{"hidden_size": 192, "num_attention_heads": 6, "num_key_value_heads": 6, "head_dim": 32, "init": "normal", "learning_rate": 0.00557, "warmup_steps": 200, "schedule": "wsd", "decay_shape": "linear", "batch_tokens": 131072, "max_seq_len": 256}
Each number is 128 + 24 x the weight over its row's rms, rounded and kept within 0 to 255. Layers, rows and columns count from 0. Numbers have three digits each. The size before them is the row's rms in percent of the matrix's.

# layer 8 attention value, 192x192, rms 0.134, rows 179-191, columns 96-191
128:102124110100146120132126171130124156109080150121157107126139128134085095101112139121101080142169144147096134139115152112131170129148126162146090147118132170115139101166126173150153123136141116144121101173096147136119131107096121135127146145134138153134112133118148133170116104150106092093
135:070114122146123129077144095137106132142098107143137147140142099102134103130134140088120107127147153087115091161134136151151152093131151157122141163167134161105137126148081150099129136103142130173108095156153161125153130120110123156119127129127137091114119136084118117127080093172121087127
130:148136132133119156180163120113111115164116133150128172114135148131095110140097126110116089088143146127091111127094133109145108121126112123126176128133084150128102130142147127162127106168145160104125122147108147139149111091152115119117134120095150056147129115125172128105125123125162143144
119:181111106126130109183125153133153129110114105119094159108147137114127127121140137114089170134095117107094124133113159096134138107079143139118150157139099118132124087110132151132183100108104094105143118147167109123141152092109122137179193177137152120115119145163162076147153153144099095166
132:169141130153123133112150106090191134111130083093137094093093107082119175114129121128139120126104153146110124142121080143147134138132130125118149111167107129134118129137123120153148105107158120145090126111139119138094146149119077168188104126116170148087124116143154142146111155119133108070
121:097165094111100119161094131096110120160142143106141145099125087182174113099137125102142105168132129101107147115103083159088110090124122123113160076099099131129173144166118096144149077118120083112100111124131123141119115087116145097088175121129126181104115151144132110139132136123089112105
129:073137138127179152140084132153143093117153164183102092136109118115106129124100125108124155128063160115135140131131127130105142116137169080106165096117112126104147131136083118144115158170126131116080107171146103127081116131132139124115127178115167143123120150135097107146122116143145101132
135:121151145156147143164091102131107138156148116158138101107131153120174117129111104168130123089123145125164136142118114110108164149120132178134126120126127104100139130132132115116174137156136112153117153133128138131132120134106152145118141124155169102135127171175086089080092112118150145151
127:151142148125132138165102114091147145100130126142160128086160134139146135146123141167103127143133139102114106132135149114107119147158140187160125134182099108141135099073081097091115117140151166147129114137121147146176149075127119137148126141140098154142131141092134160083145135109170073133
127:140122149141116156115101067107131107129116112159090121141144141112144109100158123144119119108143101095133131156114135159151105144136173156115137141137103137148104117119100105126112104083125108104114106110090135117131102113140125130144174117136094156130135165153166104125110148124174167119
121:137117153144125137154134110129126077124142148105162139160096110161116124094145121133113092145135146137125140121138130120096115124123186135179131090120112127150124118128130129115119202145130136080099137138140122127167086160129178152136119148172146159109113166138137114124085161143133139109
133:154152131124125118127071168188125096110110097130214119103115127120153133113122159156142138124156124110123109147155141111115085073095102128058178177126100143164166154123123129168132133101091099093147116128125137129129125094151106113156161130148117093139136121109108132118117149097090157109
118:101145171114147120102155106139134137130121120121110131102097135169124052146138117101140128155131157121118109104114137143136181113150129138106113137151125092090139119146143168105081082134124118093154122144155108136160093080131138121149156139116109123125085105102136123103130129076155168137
# layer 8 attention output (transposed), 192x192, rms 0.112, rows 179-191, columns 96-191
130:140144162119125169130148106136167074162114140144106147176121134163143171145158133121166141128135122105143087132141098175126133161089150139135134168126105090175142069128172093165125115144143122095132111124115087133145137150143133129125097151128135102139124118127113117074097134140117130144
143:130156138145162105102121130144076126202147145114089134116102118143162105096124174137131126132116101098189208146131105132117105112145152127117141140107094135157139119145153158154111161161140115126142108108115112148069123111128107142150143154169103147160138100130162154125162142123133140133
133:129141119107107133073117114156128154094149092135156147115095123122129127151090135116100118159116113105186131147122199155179132112103169188182110097099137112139108130121129177122131138135136141192099122126120082079113132119086137154149086110124102122112136108133112137131130116128104102101
120:145173193136144124081127121128145088115152106116144145121121135110134145122114139127109142126114130141109112075126087145148117135121156106121131160151130141107114105123159115126141141105158137105070122110130139113101126117115153145133117092130141164133112146081157143126139144196108152106
130:115086133148143111147151139166103148141113162131150154126148140136179089142177109161060161108106125112100129156138125122124080165140117207127130099132169159149121143150128109104119147123128121078185117091135119119153090128165150129131115130116127129156144124136122140097181126129128128142
138:151112112104129079081146163145153114103060137114099139157148109103134125135135133127146115136119122148162112131130111074144124167054139085111151112136157122105143125163133125120086149090115114099159104123130167125129114131153125112147065156128120145135130142125113108139084137141128104128
129:129122123085086148132116133113129145109124155122075129133140082127118101164114151137119135134137111091118119116102178097137137144121147103096096158175097122171120130130148145137116156174079102128138074094122154137127094095137164130116155108100098121165123128113102101079088134116142173155
133:103120140124161079132115126122151103158140136131159121140122134102122136096131155114137162152134123140123128100114159168129147124135120139076119080131138146143127128105085161176114150186074120088089105135139133138107141143139116107124097139117133129125129150094169145127124102129143107078
126:141116105112107175112110131100134129151142137121143149083062113103103137125116099112143139109142167173130094132166106125127108118164104101105122148152163103139120152136137120139146166119118123105145115181087107116085112098151161149176129126103140108174095113137113104157128111126130174097
127:149147113124120148137110160102130160153112138111164138093120100159112163093096095129117132126098153153125152130114129083139165128142077130069155130118099110123141138147132132117138146102154085166109123121126124151104105155120129092144138117152114128149174152107096176132110122137154087183
132:108137144119126128088128121140167138107150141126098117133107113165146096130110143088093128100180103114143095158125138130136104130143091095116151136141140148098104127142114180137198102146079121102119120121099143126069134150108078155122118099141093129160140127181109143082141151093109179112
127:106087140147121093135122113105116147129127131164066165128139143134132158118140090155105131122124125148106158127125154142127142070088139146163109138132116127139110128122126145114139205126142142138079124143143159115124089117127131139166128125148151165112142132157178133125104082135118156108
128:118165103137132141142126099169167129151131153124127108126141091063150136137170162184100123106103115098115125104139137101124134119131138135090125159078185074119111112101137124156136121154129104100118130133116112150079155137119125129112122115120093157182157121148140154166127108155138152161
# layer 8 MLP gate, 768x192, rms 0.141, rows 0-39, columns 96-191
102:146100110098111105130099163121166113128137097162101103128116154098115139141145153105167147131162127134120102110108149163129111108088146164112102113128133171124094102139097110124141127120149120150151149120119109115118110170136118125164125070128134137154142123138154145097134140129118115131
104:164116122153068146105124124169102136133128142118177143102103152147147110121141122125109139127134150137112130153137092139165114122118083116165062122148144126133145121105130093113124145148129127117112092133170116126122110140134125143121123135120117082127172097148138135085170100132151108105
096:120118145160095123154161125124111143117122154112148112087130115149126115132118139154140111128128109103130116103120126120161126132112103125104095144134123162143118120134096078127128116141133121104138113108143116095138144125130139130092119138129129085162123149138096167124114162138085145111
099:101122178165156128108130138136128113164127138150078155168155103134104140125171122116141115166156071127118165145100169182136137097145114144118098133112133119128127126092122088157158091167129111153144115144135137155113112135125110144126130150140097120115154153152162131138121133167093126186
069:120106127099153135135139118117130092161137141150155111128139116110154126116128128124103122140113137127104151156096131178116100103127168123110163103137150153094154108156110095115096155113174106100107107104147154147089109139166139147143099147166093154160117095150103134157148166156150147146
104:180119161096157124131129129139129123112121084116104134181129143135128119168172096124126155093127153110138099145153093112153136101131143156124113140158129114137151144152149109140144146140081145113094091142137165154142136149114162135148102118139112168132123124150144109160124128135139137159
107:143133118124119168109092128132165127149142099130109102145125134151143130122148175147116107204115132140115159113153156123115112133126095101147128130144124134135157122131147141182131169146138119152102135101179117107102128084123109133105172111101142101104141144157160143078146090126138111112
094:156159152151083119127139147140108116115154079127155129131085168139100091121119173115122116116140145147131128118127163133110131149132160137123169147131108121081132138115136153093130114153129131111109160124146155128139165120081133086112136151167135111136129129136111120110160147154113153093
101:150153136143130099093158104111130131121147150138121081105089150135125124133113141141144138150171134111116153115115124137103130154142131153110104163101122132116119137148129125149116081098121126121143131155125148121124130151066093119124118098141110141144103088155126094108162140067126112141
100:138130144113114090131120149122140129107105107130144116135140127116132134136121104114174158139120151150146088113125124153103147124093118134130091178135106136095106130138140151142112150165157121091106095103095133113125095143120117127143156144153046128113113130176138141121133154167101063122
103:147106133116119123117163143138121116178162133123104093132123122154153138144128151144136091142163119146133116142131139163129140134147156133142170128134128130146162101191123120187176087145139126117151067138147146122136098159106115101157119146138121156172124132133130088164077072138131123139
104:132135163134118154161122117142127120144168119150168108104104112099118124124164161153134099118076089084119138112147164136170142150106108108118091137084106145161122122150143120175173174170152109116124103134140142142136164129131128077104148149143119100131134145136150116141064135126076112104
101:072113121102148114106126100161134152148142078167150154112167126170147119106129125133140114176116109110110115102099180101154135111120098129123125125112125152130148117162157177126164107138130117123143162118107155156082108154116084164125096115171142134144151146123116103169118116151135113116
105:128125116145106113131141110129155132140159137157123177169124124119110118148106116097104149145138158155090129125181179110171160130083126114136148093125108097093078132133164123141158213163158103162107093118100138096146117104140115084119133149137117145108185120105114115159106067140141113121
098:138128116108161125134075094150135135160100172145132135106104137112163129118109147117137100132137119137121112152165163136137119150127121110106135108161136134110132131132173139122098117146104159109114161130149156161079167184156115147146150168144116108098134129083126106081088096117134133143
103:110094154122127165167138148132090148131163130076144176140145114108162124132120101165179133090108070125109127147092160080166114118113098120112167109129130125104103071100130144105112139114157157134119158127162165121139127121131118126093108122127164091113069108114096143113138136132182133134
099:138121114154129092150135141143135117186138113140116154148098107101145126096125128156099137070107139096097069170095132164087110133152128126145113136149111111103136082161141145170152150116146125119128129111109166085147159140115115102127135107145136052103110121144102158120143136129112154108
096:182114162149156112127149093098127127148144118143123122094111172081076129121107098094115127165106091116092165131082188143108127126114137172177135176151146161107112148139151122150128145074143102141178150140140118112097126136108097126089100135144089089104102099120091150134137127113139148132
105:116153120111070133113129086115128104138113132098143124171137144127145109105111174113086175126132146114143113160150144085157103076134097134139154136143135138122121107126146124121153121136127127128168134065148156142116127143107092135090167109149085137125148114102111158100119169114106099104
110:098154132158091169126154095153147033159150128111095112111159097065160109140152141148142163064134144111107160136098101141165153136094113106135124111129133103166127145136153133125105142137132154109108074134177121138142122115113125095117110107131133153130159104136149160090126127138131142118
100:112188121149124118108152127151094108115140148109099110128140098153132125138150111092097142143122123127138107075111139148127155096133161142117133119112107116107125169172092125113130107139120136103140112141117118135145124164144086120104107121089170156114131129107094140099149133177101107125
105:140109095097150136118147106092149138178127159160135164119110129117116076120118109145123177096131126134146131132157107124131173158137130105110152143175113097117131150124151127154131101133136098132123112138083132121111158119107120167105114121130164133147112099117112157192142135114189149162
101:116151125149133147105121083127131110120130113130135086128068096096150114137109131160128123081106080118161113114151163139156165134112172128088107106112100085131128143160121122115131116100100128115170128173139145139138127167171107132132104106143077151129152106109160117096125130168116111110
103:109128188129143094127118137129109149145151145146143133106084105155174131173113140112100106098139126084131140111142072152137135134136150165125116139151150143084142102152160134131111157145133107095125142111112124138143122092078151099113099112136163150094146120169101149093119146147181152106
100:148157138146097150141131161118101086155140166139136103138115135146141125119114164128106127150109149109147161119141114107086167153151128143123123170141102071120103165113089128122137120109151167114162137142146169128067116095173171092130146090133160126127120103103145135116159120131129101138
100:176171153130094130168084171118123121155143137121122115145131156124117090111118162128149158107088133123100152129127163140129113084123158123152111154107104143098087150135144173147115113143114140128157122136129107110138113138135177122132172097133152131141074127109134138117130124126107112141
103:160130111132143116151102119135120176134112118126104122113099164111117127136141113109072130140146144109107140102129110109094128111158148122156171138147171147146115121144127137155133106109124134083107143151111155125115079123132121146093159091163142104114128148117121131086130145120174188138
094:112155165085116140120166101132149130163159099123134138135115123139103110113142127098115186142105143118110118112130144171128122142163153188102089119120083164132151123132153147134108110120160093164118143104172120163177117119132131143137085152112099153154091127147065131154154105139145126086
100:087163113162169115158176104128170124126180112079095114131145135140120115101152140144153079108151104148120098081126120122105150138088144149145104110147127108131113090152135141129152153145124124191082141151143122156122071174145130137096097116157137143104121147165127127130105118127141135116
102:138112158133164106142121115153119100162143101131152134087109122094127144141105121147123132142148144092105092142112149132132139126122135130141110128143105117137134095135157130156102124135140166127098112136132096121120141124158099120126091136162135125082112107168114091101138135138138136167
102:117063117106111136105158136164127143105141127107135142101106138169131100116128123145114121138109082128116134112146111101106127107159098152154110088125150162104144149120127168096113102105138189146126162108152173158116084156153109132116127123144122127146104102143167180114116122175185167106
101:146169099130109184109174096141139102139161124119097162122149109130144153178113124142127118106099094145140122139143131110138143123156116139111116088168119130131096082144079133128132154137118147118134109150110117132075102114105095118143104120127146119169138108112132113093170164163101107174
100:096139124157128145145146098132119135112150180128167149117132154114131112138131175140149117134129177106126082130169112100118130118133135088137120111110131163110137122116114146158120111141139141123156109095140082153104142094182103095138130127102133069114129119104126145128137112085117121144
099:145173100096135125123152075109140119171136163099098184098135095099111099136127107108143115125157144152093111122144103122111094147099120083111127153157114152123130101101144119094156103184074134110116165161092156134117166087087144152143144148142111119152089137124111166123128131099120095166
100:114123158111140114085114108144164137155179138119114126110136078096099103155144105115122096161119154115112095119170151167148152088131127108120105153147104118153137119094098150161108084184141146160169118173133062101098132125142103136119123122129108101128114108153106158119178113137161140156
100:134075159123172105122150118142108127133143110160133157139120077134123116109145109093110098143118132138139128114098144158151146156116139144137098167118098084114117091161137144091123155143121121139178127141135087141116105166096070144142082109127133133086162145129122134142101121143111168141
104:135123140140152152081168163104159112148131123124048094100119151126107125126148140137135150094109138128176102089125121089139129079130115126107132097117138170095106128184139092114158114139154169123122105152136109119133126169137101148155094119108145127125138126127133152141135093147111139088
099:160121146143126121153118097155117129157109131097121126161108153125136099132145112114114190146124112079124106088141139150153116103133099116154201114119145195103108140114132116152118126100174113139151133122112123119115138144108164171177173110144142110144144151129133143108138155129134104115
100:139138085089120094134128144100131123208122110151107133094114138129116101137114126140125104134108078120104114169111117096118102146131128133128151157136142121113081108115094137147085125108134113120154131136131179146148158134084082110099110125125187134106122103107114125117130126101131163143
096:125128139138089148132163142136069132135112125135104122152100132107132116113120157138123135084125145140109107088116097147151101123117061125169110113130123140136156131135164139113123155087125120139092140178142119132107148129184161160077104095134109186103169129136124112122167130096112138140
# layer 8 MLP up, 768x192, rms 0.142, rows 0-39, columns 96-191
098:106137142134148139144100149158147109129099144109139137137154071124117140131101116167100138117153129148166156113161167097141121143155077138151139100096103060131196119134118119108135076112121117135136138138089120144111129130130126119146117135150143117113121104114141101072119137134167127114
104:133117115121114103115144117150156153150096160136140094172146140138155153128133126110135102128093126148144106167141107119155129116172147116137152136102105102135134096117102137157131157138068171160146104135120148119079116143128176124084116103117117111165148125118142106140146130126105151086
109:120170140115079147116114122127099116088129137168158122067132142161128151112129144146153147098162117145075138123127130118133126132049142119102160160130131134145103127096108111157135104137141120145153109080154085111146129139134079141118135101129126149148143106121140112091100145145110169164
092:137104151134152136181133160128149121149126138149109101082107164125119146149108157160166118127132133118124141161147126142157109137165163125115101122102174098112155152113172140101130152118130131114145119151123124148117147143118120120106196097185079143125153170144134146077132133109133079110
080:161124104152135146159183127141117132198140149099111094100083133120138148099137142152126116145095149105131095113117152167161120154123128116146094131119149110122116127112162133131171125157124157158125091119117114132101119172085109152093134175134136134126131137144134128135138096155138113102
105:155176112140114165184138120111108045089149116146130143108106109147129107122125149122114147175141151120097116159128111114107144092134135137130116128114149134098136124140112186107122154160123084119149090128102153110107167109126101120087128131178109142143161147122133137176156174171114101125
101:149105123149090183115122086140118132156153147150123179128159083110120134146110170103128136066095088154125139189108131129128105157084128109110131117111144104164110109086123165137137154152144117117136144170134152122152137123121126140172129159104103163144121109113112129103114116140144112145
106:129162102117151089182136144145123098107169145124105127116117125141117098131139111117130126145095129138127179100130110119173179146140135169143082116131115085126125168151136067118188132137147113124144143107164121135141112125113153146116105132123163167136119124177099105110097104086145113146
104:131094143066123102115160137081095124111104128128133138084170116133131138124122143115150139166140121150152142116093096109142115122176155102144109141129091083132139117099108112152112165159128127153073103117155097149103131120100096119147154098107073143118135104124079110131128104115161171154
098:106165073090111137154188126139097119104129108150137143112098120141072115147147101132120165184146121122139148103156150156087152114172156097154067085150158156119146120187079130114123131138150146130064156151131109110126123096130128143125152135150107168119136103127142150138117179151144135136
099:139128148163148124110114121164140169097126115107118081147107062090144130125135158121118171108108124101168082140150157127152155139153113149087099123122118124119122132159084125109137141057144120118124098086163135167176116157157132119119128150141094126173105148143101140134104145141147136134
095:142114039148113178087111118145130134139104117132152137094151119165143126135153141136140095102120122120145136117122125104147131178159113149129114135137164103110146133108109140170136159130118128103102164098108143120145127113096134104124132096131105171128084117109202087106112104150134078155
101:107148102126150109145174129134153131103121124118102111124134103084183137130109123096165132107107093191137090162139111153150147126150115120092120104129122136123172128179077154147098134108151109137144161118199138143110145106121094104118087107121170163140141095105141137126143166106140091160
098:144149086140136122123132102124143149158127150159115142134124133110124154121115104181145153138138148147133126121077106142139146143151147140142115134108189124146126106120113137164084137137109114154105131100100106142178105083135133109095176101122124114139151134127134149095137131143134129129
100:139151139129106094169136115103104137154166111145144123137139139106107162101112106117104106148198089107088174092064107145127155104087135092131103148083124143150145121134164110161106126132117116154129089122172140144115138093113147106116094121103096114127112121120099113152130095111141174116
103:128141100163154171102134133139149115185112107102148130128131139132120122157109104118095108118096106163100120119120136132110148165114124148121150128118117148135115123075090178115076159121119113126098124198114131155093136107080158130105124115171108107116087171127134142124133126097068147112
103:151135113159140177112145131112152125105149096136122138142130102150154124188124104162140127081123134134154086102092094117121099115077179132151119096153170124101077126147102159128124119132098083135096115126087113128122119149129144134082122151125119089146116155143150156141135120137136153072
103:123142121101114100115129119145080146057147154131106117108126119109111168193132131102147146141107106149156118120150106084109136088137141188140134134142131135129145130160137144148143123168176147144165174065137092122114142137095142151156144125102150100154136125088094112103151120126113108140
096:082107107138125115156109084122169104124122127107144132075107124158099115079131094070123130077106124192088125110136104102116140125131130135112090145132174159118127142124106136119096139127126107098148126137159136127100121123149143089110132137126125183139099129152137118171068119159089129130
102:113159144107137103093121098149129136119121135159165134129156093122129152103056129100148141142155121151137091139147104155145138104114164093150107168162145158113119114113140125154094125130149131153118145147115106152126077106170162117091130113149131162125158162161102130157119124109159120109
099:097152116140172111114135138080123148091112115117121110128107134139103133117105140104114134117122116124131151159110111131124151105115162105167107094102154077147149146145099186113119095133093178116138137164145108171095117100126101115099128122116101092097123119148116119122118166145110137103
096:133122125133105124102131148107110113136118106118127127140137132116134121142167102152129114055118099125161121104129157112125110098076142128141117106166101140120083165160112138102164126113112119074131142159111144133150157108129157093164132126096130127151138129124103127092126112126155042077
095:189116129079110131125123148131145143097151150150097120133115132136114162123160107103113151128169202102125134166071141100125132132142163142150118117166100156148137131141114103120134134133092133140150128112101077132118100081076149165100102098138120135117061162158106119121159118140048152119
098:138116162151124140112161128134155176139089143173129105151134100162139122121107149137118120160152109097124079103146118167098159127073119128080128113089099098117130159124151107136115153137080146144156130170120109166147132151107183134150131130154123152126097116130115071082140106109140120162
102:146160134116137127134143138101157163146132119083134106119141126168126117123106163130162166133121109148134115134107149099122142118099066149145121097115155127144146180157148106116116129093104087152111110140100141158144133170124137185181119118142133109115115118147132139146132154147109110126
097:146130116116099143106162143124151151097144133154133110074134124161121111127116116138141105142109175093145126148083108105149150055132112090130106094088179122110158140148161130118115077148099144122142146092112159134117145098084076120134120092130139172122125121099108122132151141144189138125
099:133099134148134153109090142163125108164129131126113087155117137106132104061147132065090156160122103182118145149099158147115187113143099124137157108126165150105139114158143173138127130150121129156143126135123128104188084115144130161119113110118108119144139125163128095181118094104135139144
098:105143111143134091102079114073122086144151158155119151142092121145123174141134114119125081106115131117124110105120126131126126109138113175118139126120150091163118163126117126140111146104124108135122146168152123094129086119101135118115154134141161151145143067126140136143138151106176163150
104:124142158139154116100130127123150125134145116179109120136148154109146154117135136116130118157126096146102153135148149151113125155114134142141152097108128142107135145086102114136109108158087058127135157121180121086169120093132129121112162168138148124125146133100104128096140117114169167138
101:128088092082168097132113106093135098159143112110146113155182155116121156110166094103072173132137154095110128169135107103177158109139122113143153121101154129159155147130130133145133145157121100139082174123156127130137136103130144138119141119108125129140112109132163134147119106128145076094
106:119103131154117148142083144153109136130107140115154167082108140106133128138107167140109143083111133125129126140137076161140146108096125112098105126151138194089085106146125077134150178156157120148129097138105119168152069120118149130142091160128107114166139104141147145164130122124108113123
103:139117136133134160158136106088160139164139111106120154108133141130153154093144156145116113111077176142130183113131138145084095150143106089129117080137149136135152103102117131122119125161136145172136093130112095130103102166108124119107137124112136129119155146093114174157169107166129109146
097:167126185115151114136105107104122148106124122122116121136145097118141176079116150139161127148155134115058096111151158146114110105136160078131119123128117146085127139141170141115124116152143159146158144117148110115111132122151126194119094148139143108126157155111132148130121117124088163098
095:111107121163149122109117131099120089152157121152112135102113175075145131163153157150092116142161163101099115104122124157144151108145111143129148132134136149178069103111120141089161137162147115062117134132132051144176119179158113172129091130162112121119153130095110141144169114133097127116
101:111105104056150139099107177155127182094110116122135120130098155165120095137108141133139134139137127090070101162112120094154129102122118100120092184116122165109108188140128157103129084121124115127152151113101129123147158131147148168124136085153089146158142137098126119124104144143128119119
098:145170107163103138128152111142136111101144128148162131149118125106174112145147168148094147165147120127119092121136136134092119126126136094131152119166142166110108134178193123086125072104095129157105075112124117162140123101109128140147170156111115101116085107089108134118114145132106120128
098:142123104128152137114124097158154109164103118122149085114158182137155114114156129156117110146096139130102168103141160124153089159115133141132138145135150159132153119108102158120125086127149152112168132142131179157154113120061077124103141080131133172070124146118139110175140105139131080129
101:097138097127116123120142125159133133129159124144117150108130139128123134118144138118086146074099100150103107139137117133126097127126146149182133148136124114116136200132142149100128139128103102146189118114108150115158130130165139133167105113100164142117136114117103128109162111110128157107
097:118150125133141042156110134160065090142120131117148146099132121105125108145104075145093124116119097143111152127119121112116063158123149128110148134084089079141091166155166133093113129092119164129103101130118158145134144132119059151119112143116130110119112106125114123096145133111115138137
096:087090125140142143147110161128132126143108123103100166128148124114128158153171182117137125139085093165170093126109122140131118116170093116107119129178152079173125111147114150088105139118158117116092098101113103129124136146094124103135150143180121143104125108143112099156149164129129126140
# layer 8 MLP down (transposed), 768x192, rms 0.107, rows 0-38, columns 96-191
097:154116160150176131107122097104143130102112134099087121118143136110118137125110077143156097110168125129107114152116132138132151119171115113119162140138137152114114146126172116141127160055135113125103090149151128133097143161152125126099133114119090135110160144099124125131135145114153126110
105:088107122140139157157095131099143174159169150107092169159108161129150139148172127126141112080076104160097122148109126080108131101161097100128165159142096107108134121114119114133126119152110089160137105141102089088128085103113083108146111079126112135122124093120120155102120122100143120122
109:094114128094100147144097156142152149118083111157149165165136108142120107108119128116124081133095123141147178103106119160103161132146136114089132147115122142097164079125118105152085109106137129166138087127122119111109115119132093152118124137127129148079157146152142076129135155128131140161
095:090074108141136125122100142113110121138141128157133126103135117133113138156120120133149162166096155125112120142119130123146120095120135114136110160151123111138102113163125139110114146108152129172113140143137113148105149192059140162116148096153128160126114146092100143128122177117136091082
086:130118135150111134118076119083136095145127154132162150126168130163169131135133118091121144208086137139110124155130108110129099154150141149108137120127112177074182147143114115139130106100139094102120115125114154122114100085155135143164121164148113144150124120174099110139117130143135141138
104:124157130098112140137133143162132129118116107122133108108157100158134134127137102085152126103108140154115133119127130123127139132126094160113161101128121143080173128112150141130149096144118163112099119160103101157134082122137123152106165082153132155162143109133121154116140144151153104110
102:139121183076105120148137131089097162128138156097127116165157120137154151172131076136141126125141154111097121121113153131123156142106169140181139158149152108104126120126135135131139152124136192129157158156136126132134118166110102089137112112162130168117107147144143087180147162115125123093
106:118164137136137130149146114149121108130140099139126108141111152155138121104092117139096124076201090167080143114088116135120095170112139139147079151128136087142094160096138071137162149155141142098115166099085152112106159147139097105137123098140120132138121134144122163093138112057075124144
103:124140124135121092142131101124156139130104116130137120122124118174152131171130173077152141116115092138111107146155108132103148192121166129128101160131159134096106116112116113113104160094103145163149108127115143117137130096081075121108105135130135070131108107078129136081118122113142163110
094:163166159117117097110112140097136118104120132126145135152130122107129129124108094119163172140123140103041142134120112135110091173096131134140127181080088146152132149099159109126150116106118131148108110132085153136129128109111141174100123155118088157085143098135114118120132110143157119095
098:107128115130121145114098141166122188115124111116104155149163171118155105137112141158110114179146118129162145148163123134124172144162151111097141093122165137110146151147097091140112085104113162106111132171102078109121122139141108114150127107162113074091097148157128121135118150127130135093
098:110134157107129114077140133153168118082122137130121125146140107126153145165139116134095130196130158121152107139132147138143122081106147124108155151131117137108114166140089125161084149152161141143158116137129076108138136146126059123158135130104143123133147135111115101165142158152169127135
101:118123117126129126134157110146114086153113133141116157109154090140101118153121123132147106125179161155126128116127151155145146132094100110161140148106172140090113127117144166115102150108132114110149143183140145132148165146112105126148139112160087080144133108133150110139114143086135134131
100:098098131168156135133108131150076154151108097109105146127130132149112087081114121156142110188136124124142146121124119084129174066128171136142125121113134140146189133152134109109146136080124113139125172116140120143173098129118131135149125163134104122129076139153153118173096152118105105138
096:173095127149093155147133131129130105129130144117162098146134119143144142084130101157136125145121076155116154135136107159135117135136114111108115083150128140136157155118139097125087162136104116130115079107142158121100141119106106142123094154140108075083109141071130114145093089120149146120
105:110088104112167139113126107131107158157110138092101127117161115123160117083153117102145144148094113120084114085118133132115162079131114132124177145104130130126184138099129112114137148146150106170151116152151144111137151109127147117157114103137124150104121101106145122160094122152163110083
105:120147106124113104115077142113157136108165137138159163095157146123129109085110139135149140076153123122131105128085110139175117133159080128114105104134130118127134131090116111121097130151130117130120179087122135093109114133109157112118107123132103127087138144096054101107111123161103112101
102:142098194131115131144118141119119138143129099140141118106148099145174155112150131161182113140074179112126124137119121164107140121111143112129140173111113110124187093111096105084136119133128165163149116112124143106130124159095102132128153119124129093108119151102147106101159109169147108129
097:091101136129114142112136110153162099149135088099151087073153116171157092115121121159147135115147134108205137120104126149151113088153110137124090084152149116105112154110130137127142117134153144074171153108126091148102110159104106123132125146095135123126105112109122127155124133108157079110
107:166098095143144136102116126125111151167137177163149125131165146137125135127113122136139152145152160090139133144109072091135136153124147092175091119135075122170123170130172146119142118168129086094143115137148155186137127077141103157107110112133135108111119117132132120152136087089133107112
097:102093076092105130125159142149152133159146125134152070132167157081141153139151130134149145152113127096148140149126076139130128134136133200159133181144129118087170145129119133132138134109079160142137123124136113117095134155135149080093131157126107148136107146157089096105120132128072145125
098:168136113138103177132086143112132121142143092107131137122127125144133123156103126111114158097119130117123121123118136086170089122156108171113119110090154149128143145114121126120127126123098108138118110133153167118122153200164122153105114111147125128144138128083122156125144098103114099117
098:123104121141130122131129138108119114111140133115145162127116140147174123117114108147141085178144148070097170131128108144163114091115115151137115137175127152148135124121128154132134119109105049097149157072170121124140153072125152107160126144146130117138147106093153130139166157131126123100
099:119119101111170162129125102089112107156076125123101110157121133157139132123112116124173149170141147115089139115072083152133111133119121099127136125125108145135102084126157144140182124156157094145094151110149137121148145155111129156119128178102174141157145123150141121133126091168111107136
102:147151122175115132150137120085130100106116146113167125117123156114139145169143150121149169173109091139170096116169172106112109135143101101133094098134119080128086172107138162114136084123097099133159148162114114139163087119144129130110162119160114102132148114100158084145171120110128116121
095:139152162123139127133113144154127125088085110132127140158136137155152120122170117074102135176095111106126155131084101121134091140131133092108151149138155086123165101146112172121098129131107147107139099139153153148124113161065146095137104099094123170127095144117130137084134104148119103119
099:154149077131085095115154118126099138133152111147091161155106132090139144128154132152145114144124101109145145092138114097146112067154112141147145159133135138098109169164168122142151117120174100162123117129118124116132095153108102134132148128156082157131142088118114106113133111161154125156
100:139115122098122143111133139116103108138146172136103123139111154146133131108128120106121086129178123132099133164104126115101075112135116123118136126096092139121099158106120155079134105086116141107093102162114177124114137131105148093131099084097158106103145110115167150068103098111143085116
102:128110138147138158114148110085136133107116104151080109173113136120118160156147107128164158079135091191121148096163133146076120156110105155153169072067118123090115166098153129142083126128134088143141148103087153165142126150149096144121167141090170108096149129103122128114111123127129161133
100:132119107150124127106122145130100108102118120133081159129129135123137108142107117129143122149116069185120124136146122089116127141092086177175113110115110107094140160113132171144154111179149142136127105154110091133164106120124104143115100146135133149125110138182133121111131137167143097126
105:189107138119140135086126157133145080151126125101164105068134158068148129140162139153117085138108121157100127171096118107158109109096091123124134166141103107109157095124118130134139111127123126105169175122088134164130148117117116128123131092142148082117149114152104151117123182187120171117
092:122111100098137109088118135107153159141136154156134106126119162083090146105144053133171140104094142108132094120134103070144145101130081106148146168155144111126134111126124172122144081166107128139147126180158144135143103151126109120131157101140141124146139151100118141160126137189077117107
101:100105106133105120110140090149125133149200153148110149103134107123119147168154133134129123089125132100168088143131116129154139177144132138163096138123126141138140110125079138130064145143122127156174099134131169150134111148159136104109171093100115120117131111122126136157162145189131114115
101:106071132068113134125114132133105101129119123098112103142121127106142173147103144086139141119125132110141118121116163112149103144134101155095150127130102139158146152122149144135110132127152074145141107153104114155125134106102147081122133099091138154144156141105070108109105145170120135117
102:106098134167153141125152099109148140113141113127170093108094102172149123097124138167124145125186134133094147128139136125125129109114098149115109085126126139122101137100142134127141113103136151129138101132162135114210155155083093134189179095123136133128122127125100100108150126086134135086
099:123158163122102185090121101129130115101143144173119125095120107152135171131097110121160113150099162060109115149124160116086134142140134091100119127122150162134150097124145122097118128087105103122116146088088154135154182122133145113098157131094120128144134134127110165159140139086144109119
099:171130142114118140133120139102166131101147131103159142124155111125123164127138122112101139158145161144131116104102143150145120102169131146137089104096116085084089110121126137081101141102110165127139100128136131144172117154120121129117111134099165174150152152129076087145120101176148107115
100:182159137130146113141108156122144142127092156110135156111107142167118161079123151070108092178134127101140134110131112159133091086101143108103133108140138160176151162112128144126097124095135099131119116108136146133148161152124119127145156111130104131090103126104123104133119134084118180118
097:102154095125111135177139162141113122097137156124127098113115132100101074100137146138087083109161126077108136131096140103089112093143075160083107151131109152125086155139125126181104152117135134124124130134123111118094158122133095157134127117164123110122135149103113143165122133142101128116